config = dict(
    num_hidden_layers=9,
    hidden_size=320,
    num_attention_heads=5,
    num_key_value_heads=5,
    head_dim=64,
    intermediate_size=1280,
    vocab_size=8192,
    hidden_act='squared_relu',
    norm='rmsnorm',
    norm_place='pre',
    norm_eps=1e-06,
    positions='rope',
    rope_theta=1020.0,
    rope_fraction=0.5,
    qk_norm=True,
    attn_scale=0.151,
    bias='none',
    tie_word_embeddings=False,
    parallel_block=False,
    extras=['local attention windows', 'shifted keys', 'a norm inside the MLP', 'value embeddings', 'hashed n-gram embeddings', 'a smear gate', 'an embedding shortcut', 'learned residual scales', 'skips across layers', 'capped logits'],
    init='normal',
    init_std_qkv=0.0374,
    init_std_o=0.00882,
    init_std_up=0.0374,
    init_std_down=0.00441,
    init_out_by_depth=True,
    init_mimetic=0.5,
    optimizer='cautious_adamw',
    learning_rate=0.00109,
    lr_mult_up=0.819,
    beta1=0.9,
    beta2=0.98,
    lr_head=0.00449,
    warmup_steps=381,
    schedule='wsd',
    decay_fraction=1.0,
    decay_shape='linear',
    final_lr_fraction=0.1,
    batch_tokens=[32768, 65536, 131072],
    max_seq_len=2048,
    doc_mask=True,
    train_tokens=556100000,
    max_steps=8851,
    dataset='wikipedia_en',
)
Each number is 200 + 30 x the weight over the matrix's rms, rounded and kept within 0 to 999. Layers, rows and columns count from 0.

# up: layer 4 MLP up, 1280x320, rms 0.0476, rows 268-310, columns 80-159
# down: layer 4 MLP down (transposed), 1280x320, rms 0.0529, rows 268-309, columns 80-159
up268,200,200,209,193,273,209,222,96,212,200,205,171,171,154,222,262,197,272,175,259,262,138,200,201,175,93,233,212,193,195,194,200,141,113,124,211,127,215,160,224,206,214,196,146,174,282,151,164,175,205,157,212,150,256,220,140,254,191,197,232,213,231,173,219,182,171,219,242,208,192,210,174,178,198,167,204,214,175,178,177
down268,203,146,206,216,199,279,207,189,217,168,209,215,265,170,236,171,200,243,204,207,244,185,226,163,164,235,212,188,200,187,200,236,193,188,185,174,239,202,228,208,213,252,207,177,229,178,229,172,177,215,183,181,198,245,235,194,187,220,199,195,270,269,222,139,174,140,201,181,115,146,212,225,199,187,193,152,178,209,209,240
up269,164,215,228,187,248,186,248,182,226,114,232,205,177,166,202,171,158,186,181,237,240,130,185,171,232,152,156,163,247,121,226,205,182,202,223,208,145,200,171,239,120,200,214,166,200,199,243,196,190,210,176,181,270,182,207,199,155,217,178,205,176,240,169,202,187,169,205,204,196,166,172,252,201,253,191,213,183,159,215,193
down269,155,230,202,165,165,162,199,209,179,187,234,173,167,201,178,161,187,232,161,219,238,215,163,188,213,236,180,164,185,154,195,171,169,259,202,217,206,191,209,200,199,172,185,193,191,213,229,186,223,247,169,191,207,210,198,190,181,201,147,163,234,118,207,251,210,209,159,273,205,238,209,211,157,252,245,181,202,191,164,207
up270,193,207,202,212,240,183,186,215,221,161,173,219,237,171,167,237,243,179,177,179,213,211,193,231,187,181,194,176,211,167,198,184,183,175,181,207,189,176,221,177,139,174,198,202,237,204,217,188,248,216,185,229,234,211,209,232,216,218,215,215,208,188,153,221,211,192,223,237,167,178,200,183,222,193,175,210,202,203,213,198
down270,200,149,178,197,220,206,194,237,163,170,208,145,196,206,217,196,218,177,162,194,172,221,327,228,198,237,182,215,209,188,202,175,236,209,243,195,234,213,227,232,180,240,195,203,220,203,209,204,186,193,184,184,259,213,242,227,217,192,169,249,233,196,172,249,205,185,213,173,248,185,144,234,209,205,188,173,166,197,234,186
up271,216,197,169,193,198,233,204,172,194,196,211,185,215,190,249,126,208,234,178,186,193,182,178,256,235,250,209,168,184,247,208,163,183,154,195,158,195,187,190,191,243,160,197,195,208,230,169,187,158,221,172,209,186,248,218,205,238,230,226,207,231,166,196,223,211,158,199,229,185,197,178,225,208,218,184,215,217,199,141,203
down271,202,156,160,208,189,157,205,158,181,202,198,230,206,218,204,230,187,210,165,261,182,146,164,209,199,198,181,229,198,224,185,164,201,181,193,174,210,171,221,206,194,171,234,213,211,178,178,208,181,157,181,199,212,198,184,286,208,203,193,220,187,203,164,166,192,156,232,219,215,158,225,152,199,173,229,232,249,220,195,167
up272,150,157,222,191,163,184,213,218,180,161,226,196,229,213,194,216,228,200,160,227,180,177,186,144,237,174,194,194,266,198,178,164,166,236,144,216,216,234,168,180,199,181,264,277,187,213,192,167,229,205,185,222,198,200,195,211,227,218,210,153,165,151,172,190,225,158,206,224,155,196,202,231,149,203,182,225,203,184,176,167
down272,232,202,255,280,187,185,245,160,222,196,185,207,103,145,166,224,223,170,199,157,212,243,211,177,217,260,178,176,226,244,210,243,141,147,186,181,214,179,230,207,206,234,224,186,185,234,211,211,274,260,206,156,190,242,176,224,165,201,204,196,188,221,194,185,169,243,180,172,212,193,208,231,193,175,216,172,202,184,229,236
up273,206,188,213,187,217,149,157,197,239,212,189,194,195,198,187,204,199,210,170,196,206,191,189,212,191,158,219,168,201,165,189,182,197,208,202,201,192,197,214,181,185,203,238,213,142,189,191,181,187,189,188,144,147,167,197,209,250,148,214,235,189,138,202,208,120,200,197,205,154,192,238,215,237,221,176,238,223,213,181,159
down273,183,241,213,211,226,217,233,166,225,201,181,224,158,178,259,181,221,145,217,218,201,203,240,191,212,213,228,282,251,190,216,211,152,183,215,268,200,220,183,160,207,231,237,245,232,212,184,181,177,208,222,174,200,205,235,203,185,146,180,172,215,184,214,175,224,194,171,192,179,177,142,212,216,171,193,210,210,183,228,174
up274,196,188,179,236,240,155,242,204,169,213,168,216,210,189,181,186,238,212,190,165,182,239,191,168,146,196,215,232,250,224,194,252,192,204,184,195,157,267,207,168,197,223,195,225,216,180,186,210,267,234,199,133,196,225,222,181,208,168,144,218,237,217,214,224,209,182,263,189,191,233,164,230,224,148,198,171,209,226,196,150
down274,242,190,220,143,142,186,151,206,137,212,256,169,223,214,204,188,206,227,182,206,195,165,152,202,277,180,250,167,182,154,191,192,226,198,224,204,224,226,231,281,175,182,167,174,192,199,186,230,236,178,209,199,240,218,204,187,201,187,204,265,208,183,176,197,207,262,182,195,250,156,218,208,205,203,149,142,133,191,163,202
up275,224,172,152,201,174,205,187,152,223,185,192,175,117,247,197,263,206,118,215,219,122,191,165,152,205,205,201,228,222,132,230,232,206,178,142,201,197,185,173,258,203,233,195,217,184,164,177,241,205,162,210,224,156,187,219,152,196,197,179,216,169,213,204,226,188,240,216,194,127,176,174,204,163,205,178,191,253,178,188,156
down275,220,216,216,180,203,145,196,140,243,205,207,94,168,178,204,184,255,181,190,196,156,219,189,219,168,196,250,249,216,161,176,172,228,226,204,163,226,189,200,228,219,169,241,165,194,177,210,200,177,275,249,192,197,207,141,186,207,218,245,198,206,219,213,177,220,243,209,122,135,217,234,272,171,215,168,203,207,181,196,238
up276,213,196,185,250,247,197,217,183,219,212,235,220,221,222,217,129,186,240,224,190,172,229,171,249,180,170,203,218,251,194,240,229,201,211,209,196,154,209,202,214,199,201,207,184,210,253,204,164,263,187,170,190,201,259,155,191,193,198,198,183,142,221,159,216,183,225,185,171,192,191,239,198,144,173,232,177,198,223,235,167
down276,199,192,170,174,165,263,237,179,261,223,200,236,192,205,217,232,176,151,261,217,162,222,230,189,177,206,185,182,162,178,246,224,204,168,245,143,170,194,235,222,189,195,204,138,224,135,206,156,213,178,209,236,246,222,220,208,246,220,180,223,206,174,216,154,219,158,161,212,199,241,212,179,208,163,242,197,170,259,175,260
up277,109,119,218,153,174,211,227,135,182,205,205,185,156,165,237,206,153,218,199,200,213,188,204,131,205,190,180,237,195,172,173,236,149,159,231,216,182,177,192,219,164,159,207,190,193,215,173,235,181,192,211,208,182,214,210,138,227,200,205,177,239,198,160,182,174,160,238,162,231,192,257,195,204,222,203,173,201,182,220,155
down277,200,187,185,168,178,216,172,196,234,175,208,189,197,189,252,200,200,219,239,193,172,183,214,153,212,236,207,198,242,212,213,154,141,182,196,198,175,183,189,198,175,202,184,189,194,170,170,183,174,167,186,134,205,194,213,197,190,229,193,222,221,217,208,183,229,216,191,164,231,178,184,204,194,161,214,180,192,192,207,187
up278,158,205,189,225,284,200,251,174,241,164,222,204,198,146,259,256,148,212,112,252,173,155,220,189,227,157,189,167,253,190,184,130,195,218,216,190,165,214,201,250,188,167,214,243,159,239,212,206,176,229,159,190,214,169,155,183,208,157,186,171,230,216,189,209,175,158,179,177,191,156,200,221,202,211,144,159,176,236,203,210
down278,165,195,184,184,241,214,172,234,236,188,196,182,209,259,217,214,228,209,175,224,177,198,184,184,292,252,192,176,155,243,175,242,211,203,157,178,147,196,205,227,202,163,235,181,255,203,237,223,201,202,170,197,183,240,216,165,152,173,219,238,182,184,194,311,201,176,143,195,171,189,230,222,155,196,201,166,178,183,217,172
up279,199,193,163,230,170,173,252,132,212,204,179,139,180,214,177,172,250,195,167,226,228,153,145,165,240,216,250,242,177,197,145,165,185,171,236,171,194,177,228,192,220,131,203,222,189,180,123,219,168,199,222,128,193,170,153,190,194,193,196,154,257,181,182,173,208,202,209,192,218,203,212,233,193,178,182,206,131,203,176,168
down279,195,176,193,259,197,243,217,296,196,234,203,274,161,255,141,165,168,177,161,161,227,216,198,177,228,173,192,167,274,172,245,270,144,175,157,189,160,203,260,227,185,232,196,195,205,176,158,221,210,161,195,213,174,150,194,194,210,162,208,209,231,161,163,137,214,178,224,202,213,232,223,215,188,186,196,197,215,196,158,154
up280,225,191,194,158,218,227,210,185,204,167,230,170,195,198,193,202,211,210,181,194,168,192,159,190,182,190,202,179,218,235,182,168,180,164,215,230,209,177,143,290,185,125,267,234,182,235,164,178,203,172,181,198,214,223,221,213,208,241,220,207,165,207,198,184,176,219,255,226,171,191,240,186,220,209,182,240,195,190,198,207
down280,217,241,221,206,187,156,205,219,181,192,202,218,164,174,163,187,191,227,185,206,212,172,177,132,233,205,243,163,165,223,223,205,185,262,221,204,206,225,195,169,206,246,190,239,199,242,191,241,209,126,234,117,202,206,237,221,247,204,192,202,270,239,208,193,212,226,205,206,198,168,133,192,174,144,202,219,160,174,188,158
up281,160,203,215,210,215,163,203,173,181,161,184,242,206,201,202,209,173,219,252,233,195,192,104,179,189,192,178,148,190,163,165,195,175,186,148,184,174,157,153,247,220,219,230,182,140,169,162,188,177,187,137,183,231,210,145,210,224,154,210,181,181,185,232,222,203,229,191,198,216,187,210,248,185,224,182,209,108,213,161,248
down281,213,213,195,245,164,192,168,203,200,210,198,185,187,188,223,198,195,197,267,184,222,188,198,205,206,186,193,265,204,214,235,240,220,230,187,183,213,175,210,156,197,210,104,181,220,190,174,211,173,213,220,235,207,221,161,190,151,193,236,213,183,228,183,143,224,240,178,189,208,203,129,128,165,226,193,106,209,206,221,164
up282,258,175,245,235,199,203,187,173,196,139,203,211,221,168,208,227,225,182,164,203,146,209,188,213,203,194,147,152,238,191,207,177,156,259,202,234,155,201,211,183,177,194,164,237,259,216,243,237,174,202,179,199,184,255,165,199,216,223,172,222,174,239,181,198,195,189,241,175,242,177,231,203,202,173,171,207,229,172,205,213
down282,173,193,187,212,196,186,166,210,209,187,211,205,156,224,203,175,156,181,168,223,206,161,252,162,201,224,204,239,165,201,212,182,233,185,160,213,214,147,160,193,207,208,221,206,203,225,155,192,210,221,198,208,194,177,182,221,200,216,236,212,194,173,165,207,164,198,227,218,212,213,194,191,187,273,195,217,223,152,159,193
up283,171,178,234,201,190,186,173,187,266,183,196,189,201,218,210,177,213,217,162,231,187,210,201,204,195,212,237,188,173,216,188,198,187,181,199,229,221,165,217,193,193,199,195,281,206,180,183,177,222,237,135,225,167,173,208,291,221,172,175,183,216,191,277,174,200,247,232,195,140,176,196,187,258,212,212,173,209,227,239,262
down283,183,276,190,193,278,201,182,163,203,223,150,208,227,242,239,196,191,197,182,207,172,242,216,204,179,195,256,197,204,185,222,152,188,155,139,181,173,160,169,173,233,177,183,221,245,204,195,162,210,244,167,240,209,155,165,260,198,182,219,176,157,190,223,173,189,215,172,212,185,177,186,167,217,234,219,201,235,202,204,234
up284,205,191,165,184,208,175,244,187,258,226,191,235,146,206,180,210,186,165,199,192,192,240,166,189,249,153,203,188,199,179,223,214,229,125,224,237,250,210,239,211,198,198,248,184,207,190,244,204,159,136,174,192,198,203,193,185,223,136,199,249,173,234,188,212,193,201,200,206,167,223,227,234,180,215,247,228,179,157,196,241
down284,215,194,225,221,211,193,181,164,143,212,185,169,196,253,179,251,191,220,259,233,187,168,187,186,225,163,194,169,198,178,163,185,234,237,202,208,174,178,215,205,193,239,193,200,155,212,223,234,205,156,175,175,225,242,176,205,203,192,236,176,210,196,220,178,213,200,186,243,209,154,172,169,217,233,233,200,172,153,195,198
up285,209,217,237,216,189,223,201,208,200,189,224,157,237,190,195,183,216,202,243,218,198,176,208,187,201,168,183,248,212,227,249,234,218,161,188,224,142,198,245,260,212,200,210,204,193,209,204,198,219,194,163,230,156,233,245,169,250,192,180,163,230,247,137,207,183,187,190,193,157,171,206,206,189,183,198,186,190,226,155,158
down285,202,194,202,212,214,225,210,238,230,149,229,228,237,216,226,220,218,211,210,177,169,199,288,223,227,201,217,253,234,179,238,217,166,203,196,225,164,207,207,153,248,210,201,193,182,127,190,175,259,260,162,182,184,173,243,293,180,192,185,250,242,237,182,178,217,184,208,214,160,236,219,178,178,159,215,163,208,225,206,200
up286,191,228,206,203,197,178,210,209,146,242,211,194,212,187,177,215,214,188,214,253,145,257,168,204,220,164,186,265,207,111,172,163,237,124,172,190,197,199,226,167,196,251,216,177,138,204,204,220,224,213,166,191,139,146,185,231,210,177,181,224,174,172,223,239,130,232,203,233,210,221,150,222,198,220,141,235,168,180,138,217
down286,190,219,195,259,208,219,213,195,202,196,206,212,195,160,199,211,214,274,178,244,236,188,242,211,205,235,210,209,126,193,198,211,215,214,244,174,177,211,183,212,223,170,218,149,234,238,211,203,185,214,196,255,215,196,154,186,279,247,163,225,182,154,143,174,191,195,212,178,239,187,173,197,147,131,152,210,228,197,231,248
up287,207,231,249,213,184,218,171,176,222,160,217,219,115,209,208,215,159,209,199,226,219,145,183,202,222,211,226,193,174,187,200,247,182,198,195,175,172,205,182,203,242,167,249,227,179,209,242,145,239,172,215,184,217,193,198,200,166,211,244,213,241,199,202,197,206,200,168,209,225,260,202,200,208,201,227,170,218,185,183,152
down287,213,190,196,198,160,212,173,224,237,229,205,187,179,201,176,210,154,194,220,202,169,206,244,211,205,229,198,207,172,164,177,251,233,203,230,194,190,163,165,193,167,172,238,194,217,216,199,195,165,196,198,190,242,218,200,219,187,176,149,196,230,194,182,168,178,199,214,177,163,208,243,210,181,151,160,87,221,203,191,249
up288,170,202,236,222,156,193,199,178,216,172,230,187,214,230,246,179,253,212,206,193,221,220,168,200,215,167,224,192,268,140,193,194,212,187,147,182,144,159,201,202,158,178,200,216,190,165,237,221,169,155,214,256,206,182,192,211,238,222,191,261,162,229,167,201,177,240,226,209,203,191,144,202,205,207,170,226,176,172,198,191
down288,184,172,166,232,158,197,226,222,188,223,191,221,192,226,212,239,235,228,176,173,229,134,315,228,179,176,207,202,211,232,197,232,224,174,222,192,213,208,225,204,205,183,176,213,207,223,170,200,192,202,230,229,206,201,179,188,176,206,219,270,227,183,213,206,181,187,216,190,219,256,179,239,174,169,201,254,192,158,268,199
up289,232,164,180,212,225,219,214,191,192,142,207,202,218,181,248,150,180,186,193,281,210,208,189,110,194,180,182,145,199,230,186,206,188,192,150,216,181,211,189,195,185,205,214,214,194,207,216,187,228,191,212,188,196,167,146,201,226,235,128,171,183,163,227,203,208,202,194,160,225,247,217,212,178,236,153,237,207,188,186,169
down289,226,161,142,224,197,196,218,199,219,145,193,176,195,211,160,194,155,252,233,176,193,159,263,163,240,154,179,182,175,211,184,151,205,185,277,206,208,204,176,219,224,198,188,169,198,139,144,230,221,229,236,210,171,208,221,189,211,167,177,186,234,184,155,182,153,209,158,200,212,180,238,193,163,215,207,207,211,204,236,228
up290,217,176,163,246,250,199,234,194,216,126,242,191,192,198,207,224,151,211,214,187,171,181,171,206,203,211,173,222,193,139,182,219,197,199,212,230,150,197,250,212,220,203,179,220,204,200,240,228,182,164,204,242,255,209,188,218,179,176,208,275,233,195,210,147,209,197,256,201,209,162,183,207,218,153,207,172,234,198,181,217
down290,143,211,200,137,227,148,266,205,169,133,202,215,178,197,173,230,215,272,256,179,187,142,126,197,186,212,143,156,175,167,145,179,218,189,209,222,271,201,168,219,227,228,207,248,194,175,208,206,205,138,248,217,179,172,230,243,146,204,196,257,209,179,190,189,214,278,165,200,209,194,189,229,178,206,271,197,210,132,215,209
up291,222,154,186,226,262,215,180,150,206,228,288,195,191,192,200,200,150,167,168,250,209,243,215,233,160,176,191,212,188,149,205,184,134,161,183,200,199,222,190,207,238,231,184,224,195,242,142,196,126,156,180,219,208,205,165,208,179,148,196,249,181,189,167,210,183,244,214,200,195,188,186,222,176,155,166,228,240,173,210,188
down291,192,190,163,170,186,138,200,221,217,212,208,205,194,234,183,196,237,189,185,207,187,140,287,219,226,192,181,193,148,180,167,220,229,217,186,223,209,144,164,160,231,205,178,212,187,241,199,183,158,156,191,219,194,191,194,230,201,179,214,186,246,197,211,167,194,225,228,212,232,231,161,242,142,204,197,228,218,210,194,192
up292,158,196,221,185,286,224,187,151,173,201,234,194,171,132,261,216,209,148,200,214,207,209,203,200,172,237,194,206,216,212,170,178,159,201,232,219,204,218,263,249,256,120,189,207,142,253,161,202,133,179,225,215,261,196,226,218,197,134,183,265,144,157,263,152,187,164,233,187,223,165,255,211,251,181,143,194,179,207,160,198
down292,190,208,207,208,154,198,152,219,240,172,188,167,208,208,213,219,216,163,240,200,246,241,221,230,208,182,189,209,143,227,220,218,169,165,219,183,242,157,245,167,246,181,210,218,185,141,217,238,208,204,170,180,170,196,220,209,154,265,218,200,202,249,186,236,203,164,211,182,210,232,214,221,255,208,169,212,254,220,195,199
up293,203,158,138,227,216,149,295,203,212,175,180,176,216,176,158,199,193,247,131,206,242,207,184,163,184,153,179,175,129,186,200,222,190,172,128,189,206,195,179,171,195,253,233,208,123,199,144,235,189,195,218,186,203,233,184,206,202,197,179,174,186,207,200,242,201,184,165,221,211,209,217,210,170,244,202,248,172,223,243,213
down293,215,172,183,166,201,234,191,186,175,226,214,242,198,230,233,270,185,180,137,217,218,214,195,210,233,204,207,183,204,191,219,238,186,169,207,199,184,179,238,207,229,163,235,231,133,196,241,247,197,198,277,158,198,181,206,195,198,203,196,206,208,168,200,245,164,186,183,165,214,196,223,167,230,242,166,173,199,235,190,173
up294,167,189,222,172,185,157,209,208,151,169,123,163,179,220,206,155,157,212,170,171,123,149,155,183,190,169,210,115,189,214,236,195,233,206,213,203,127,215,203,171,195,216,176,213,204,189,168,169,217,248,191,193,164,159,124,208,178,210,214,157,175,190,211,169,222,154,285,239,243,179,200,218,218,164,223,174,239,226,204,165
down294,153,181,239,234,216,197,231,232,213,194,140,259,195,178,129,245,193,242,147,165,205,193,119,169,183,205,153,185,204,175,208,186,195,172,205,150,205,231,151,155,233,235,186,200,219,220,220,253,247,190,248,162,141,141,226,214,172,220,220,208,144,135,217,225,193,170,198,196,234,222,164,144,206,178,227,189,270,223,200,193
up295,218,167,179,201,204,153,182,170,245,205,143,143,173,152,253,212,149,180,214,174,225,211,175,240,147,254,200,185,202,188,248,189,229,173,192,207,215,225,168,214,208,178,243,189,188,215,225,168,152,126,236,121,225,227,162,227,164,177,212,194,198,222,259,229,214,192,215,176,171,194,185,205,200,201,201,217,225,220,195,226
down295,209,263,201,199,196,252,247,215,129,207,181,288,172,228,195,159,237,116,238,217,166,224,232,198,199,168,179,234,215,220,159,244,225,208,196,145,169,171,173,183,210,205,164,198,180,204,215,218,171,207,151,231,195,175,236,189,217,193,171,186,217,125,205,192,138,227,186,166,223,188,157,185,174,186,198,173,207,159,168,184
up296,234,205,228,180,212,200,226,172,137,119,233,229,209,148,215,202,164,238,184,191,148,205,169,194,193,196,214,201,205,239,160,235,165,237,215,195,210,247,204,193,167,171,214,176,186,277,158,243,149,241,243,237,103,215,185,166,207,229,190,206,166,200,170,240,177,226,240,123,245,206,221,184,218,199,223,188,180,253,219,227
down296,176,228,185,234,173,214,202,215,155,241,206,208,126,150,201,216,227,161,263,237,264,207,214,99,184,204,153,182,196,216,220,159,234,235,276,188,171,120,214,196,120,189,169,166,178,181,224,184,247,164,177,203,180,192,194,173,193,181,195,194,141,190,199,200,161,231,238,163,220,191,160,142,263,210,238,224,166,120,165,149
up297,165,219,236,209,214,223,191,150,162,194,201,213,202,215,240,214,222,187,227,143,190,232,193,160,259,219,216,205,272,208,197,243,216,204,163,216,234,245,216,269,206,197,216,215,249,140,173,257,185,219,208,183,163,195,221,174,209,209,172,230,208,189,164,218,175,185,264,206,175,165,183,217,220,235,216,207,223,237,182,284
down297,223,224,204,247,155,233,183,239,204,194,254,212,164,144,197,189,185,208,227,228,223,207,245,198,185,190,223,191,246,187,208,241,223,242,231,222,205,200,156,213,118,203,199,213,209,151,229,167,242,214,205,205,183,180,211,190,197,254,167,208,189,153,175,176,146,222,209,227,196,234,181,225,145,228,199,227,160,166,187,216
up298,207,181,262,213,176,193,166,191,188,180,235,214,210,203,225,214,186,220,184,206,237,221,187,206,203,194,166,176,226,187,165,191,193,260,191,167,208,155,215,220,207,226,188,164,197,214,163,238,205,191,199,189,133,190,223,219,224,142,209,247,163,179,228,134,208,253,196,197,168,191,187,185,223,194,177,192,156,261,170,242
down298,211,172,209,146,192,256,196,202,258,183,232,209,211,228,272,209,157,224,226,160,226,146,248,289,185,228,166,148,191,127,215,185,240,210,256,183,184,170,178,192,229,232,132,207,244,260,182,213,191,194,217,227,182,156,168,196,181,140,161,214,170,232,261,202,227,201,146,173,184,133,227,203,218,135,248,196,188,201,172,150
up299,201,179,198,195,205,210,250,186,210,229,185,205,192,204,197,223,228,207,203,189,300,235,177,232,196,120,167,217,219,214,234,205,218,202,187,183,148,243,236,193,249,183,187,197,227,200,226,193,222,174,177,154,193,251,253,184,223,111,161,221,151,216,215,253,170,225,215,174,148,218,183,193,181,220,214,209,238,187,157,208
down299,198,205,160,145,199,201,189,152,189,163,180,226,211,199,198,205,212,186,175,156,162,198,206,201,178,219,201,237,181,195,199,187,218,229,257,202,190,216,187,172,223,177,237,219,220,198,205,192,154,220,196,239,217,187,261,225,187,169,188,193,219,179,165,184,213,169,254,187,189,171,202,179,171,168,208,155,211,229,246,178
up300,166,187,209,206,199,189,229,192,245,202,222,221,223,155,203,202,218,190,165,253,176,164,235,200,202,175,154,185,220,168,167,174,129,176,174,141,145,249,187,223,182,222,196,206,106,243,220,167,227,190,154,198,213,204,174,216,256,205,158,199,175,204,238,204,185,186,248,127,231,171,179,168,240,216,165,214,218,234,230,220
down300,198,233,212,220,197,260,213,212,173,195,186,152,211,136,201,182,216,185,204,187,215,173,304,247,195,209,217,225,142,193,211,206,227,233,261,171,203,219,222,218,221,157,223,192,197,224,229,186,199,172,191,198,215,176,221,204,156,235,171,187,215,200,215,186,195,188,158,214,252,173,209,198,206,151,212,193,158,234,216,206
up301,225,170,273,215,278,146,235,145,168,199,275,170,201,179,200,156,197,158,195,135,218,149,181,191,195,228,188,211,210,251,198,167,189,151,155,202,215,178,219,216,153,186,203,261,208,214,214,227,204,214,197,171,195,167,211,208,241,189,200,199,163,188,211,228,216,177,188,242,196,191,226,246,193,215,187,205,218,192,158,277
down301,250,206,246,160,224,165,239,188,154,220,207,174,188,250,183,169,181,186,227,155,139,216,146,196,215,218,110,166,182,184,213,205,184,162,177,167,245,182,131,198,183,209,222,218,197,195,164,213,232,232,218,164,151,241,195,253,189,191,251,174,122,178,252,178,215,222,200,237,138,200,159,210,165,210,134,282,164,262,154,168
up302,208,205,206,212,217,266,162,211,157,198,214,212,195,190,241,214,172,190,250,195,202,225,168,217,211,190,141,162,209,227,218,250,201,235,174,215,224,187,211,212,233,219,227,205,186,217,224,162,176,217,218,215,134,174,192,198,194,167,174,227,203,205,239,215,187,202,232,217,204,202,217,207,180,212,201,166,207,199,137,265
down302,271,245,187,210,165,206,238,213,170,232,204,259,257,202,167,243,242,200,186,242,233,199,165,200,271,187,206,218,152,197,184,186,160,209,188,186,169,204,183,199,235,243,236,178,210,182,195,236,210,224,220,230,204,203,214,192,222,168,249,213,241,234,157,211,225,206,230,174,186,178,199,211,220,202,181,197,226,212,176,197
up303,212,180,146,192,190,213,197,213,176,168,131,219,177,153,249,150,138,133,212,193,265,167,203,214,153,180,221,177,180,192,138,213,219,208,177,223,188,227,225,219,194,217,189,207,189,217,196,163,193,177,186,186,196,166,208,230,170,214,205,145,249,156,200,203,216,211,194,209,214,219,218,189,252,184,156,199,227,180,197,254
down303,202,156,192,144,138,196,210,166,241,210,143,241,224,182,178,228,145,206,234,190,188,159,206,172,204,241,166,219,201,169,232,199,227,197,179,226,183,220,169,242,180,253,171,221,230,222,200,173,255,225,191,188,205,171,229,245,139,239,247,220,194,175,175,162,183,226,189,256,234,162,197,182,201,153,153,278,180,177,209,208
up304,242,148,203,174,248,213,197,218,215,147,193,226,159,186,201,248,131,181,183,221,183,207,184,221,227,207,221,151,191,191,222,231,226,243,175,229,219,210,196,186,217,203,223,160,227,200,157,177,150,231,166,226,140,231,187,263,235,222,230,191,156,192,234,219,187,124,241,210,136,201,229,259,210,192,225,244,176,234,154,255
down304,200,203,236,173,255,140,157,209,267,248,212,225,199,223,175,273,237,221,241,233,196,210,144,172,195,223,173,167,173,158,182,227,183,216,172,216,257,245,168,216,213,224,225,230,145,193,235,225,218,192,214,132,199,216,175,198,191,180,231,173,225,231,214,254,185,254,162,245,247,189,198,242,188,195,219,173,148,200,159,228
up305,213,197,229,184,212,108,219,201,157,219,252,161,218,179,150,127,169,125,177,205,210,175,219,170,179,205,224,213,187,229,212,229,161,192,174,160,127,160,184,217,188,137,237,186,238,229,148,192,216,237,185,198,217,211,184,213,189,178,226,238,179,194,231,144,173,173,247,186,174,228,192,187,218,183,143,157,226,202,205,183
down305,208,264,210,181,181,175,181,174,162,154,189,190,225,181,165,219,211,221,203,225,207,164,229,183,138,193,203,254,179,224,218,227,197,198,173,201,191,208,140,181,164,178,216,197,201,213,182,131,186,233,218,173,254,226,204,268,211,187,191,201,215,217,220,213,166,175,208,196,219,200,155,142,210,213,192,206,203,263,195,210
up306,217,231,180,205,194,213,228,207,227,196,190,216,223,194,188,171,183,216,211,138,240,232,235,153,174,145,185,216,205,196,214,248,191,231,185,184,168,226,217,175,235,179,193,190,223,206,204,210,225,214,169,200,179,199,195,225,185,180,152,219,210,188,196,200,214,232,204,206,131,243,211,218,141,203,197,148,229,254,246,193
down306,203,197,210,170,188,199,194,172,181,218,189,200,198,168,200,200,215,206,176,197,184,225,282,202,194,181,174,204,222,215,235,208,166,204,186,157,175,211,207,219,202,211,211,217,192,183,170,168,197,219,164,217,174,193,175,222,224,179,209,183,233,201,188,228,192,200,227,237,147,228,193,189,208,234,180,194,198,195,172,183
up307,188,167,240,170,190,201,213,193,155,195,244,208,176,130,233,143,203,227,187,182,183,193,201,247,223,203,203,221,146,211,233,213,156,216,209,219,209,240,208,207,218,200,233,188,230,219,132,221,179,153,220,213,191,234,207,166,158,213,188,195,197,169,199,203,137,171,241,180,190,167,252,223,200,239,185,189,204,199,184,215
down307,216,217,235,207,195,201,177,198,238,202,244,181,209,250,198,240,254,199,241,209,243,189,179,240,150,150,185,236,204,219,224,255,172,183,217,153,261,211,247,217,268,188,190,250,179,265,199,222,193,269,136,157,195,243,225,169,185,186,192,247,223,206,249,224,175,207,144,193,240,190,196,201,190,187,203,171,189,191,271,183
up308,193,164,193,186,200,194,195,169,173,148,165,188,196,143,194,201,183,135,208,182,208,229,198,232,235,175,184,130,224,186,148,208,214,203,166,246,201,208,200,219,229,173,198,180,175,197,217,232,263,192,239,179,183,163,249,218,204,204,202,214,167,194,243,168,179,184,196,190,147,196,244,201,230,209,199,174,208,250,203,172
down308,184,182,151,207,162,214,214,196,245,229,176,166,173,219,240,197,247,97,204,223,181,199,203,183,224,199,197,187,239,220,220,197,227,200,219,182,185,186,198,215,187,157,142,163,207,163,179,183,291,248,198,245,175,178,157,162,202,221,205,236,204,203,180,140,174,199,221,186,248,185,222,247,178,169,168,258,246,182,213,221
up309,222,177,179,217,207,214,225,167,193,196,219,221,200,117,168,163,210,230,244,143,210,256,201,202,196,166,229,212,199,217,197,253,221,154,191,233,212,188,177,225,213,230,186,214,203,197,204,205,190,200,180,165,216,183,211,191,200,212,155,210,242,201,204,175,235,210,182,164,221,194,186,223,185,180,133,180,198,177,178,171
down309,197,155,176,212,163,216,147,155,208,202,186,192,202,258,180,228,188,190,192,197,193,231,470,228,207,194,214,172,171,198,233,231,241,199,174,242,184,260,190,260,187,123,219,195,193,226,204,226,157,220,205,236,177,218,200,178,223,233,262,163,179,170,196,197,216,182,186,205,169,196,193,241,178,180,202,197,208,239,95,197
up310,238,182,161,238,284,212,161,111,210,201,212,203,144,166,191,169,221,130,188,191,193,190,176,192,174,197,173,152,179,191,168,244,212,175,207,184,221,168,238,305,217,153,239,244,235,234,219,235,191,173,213,215,238,247,212,130,241,199,201,182,238,178,226,175,220,218,220,197,210,243,248,208,179,249,180,229,202,158,151,178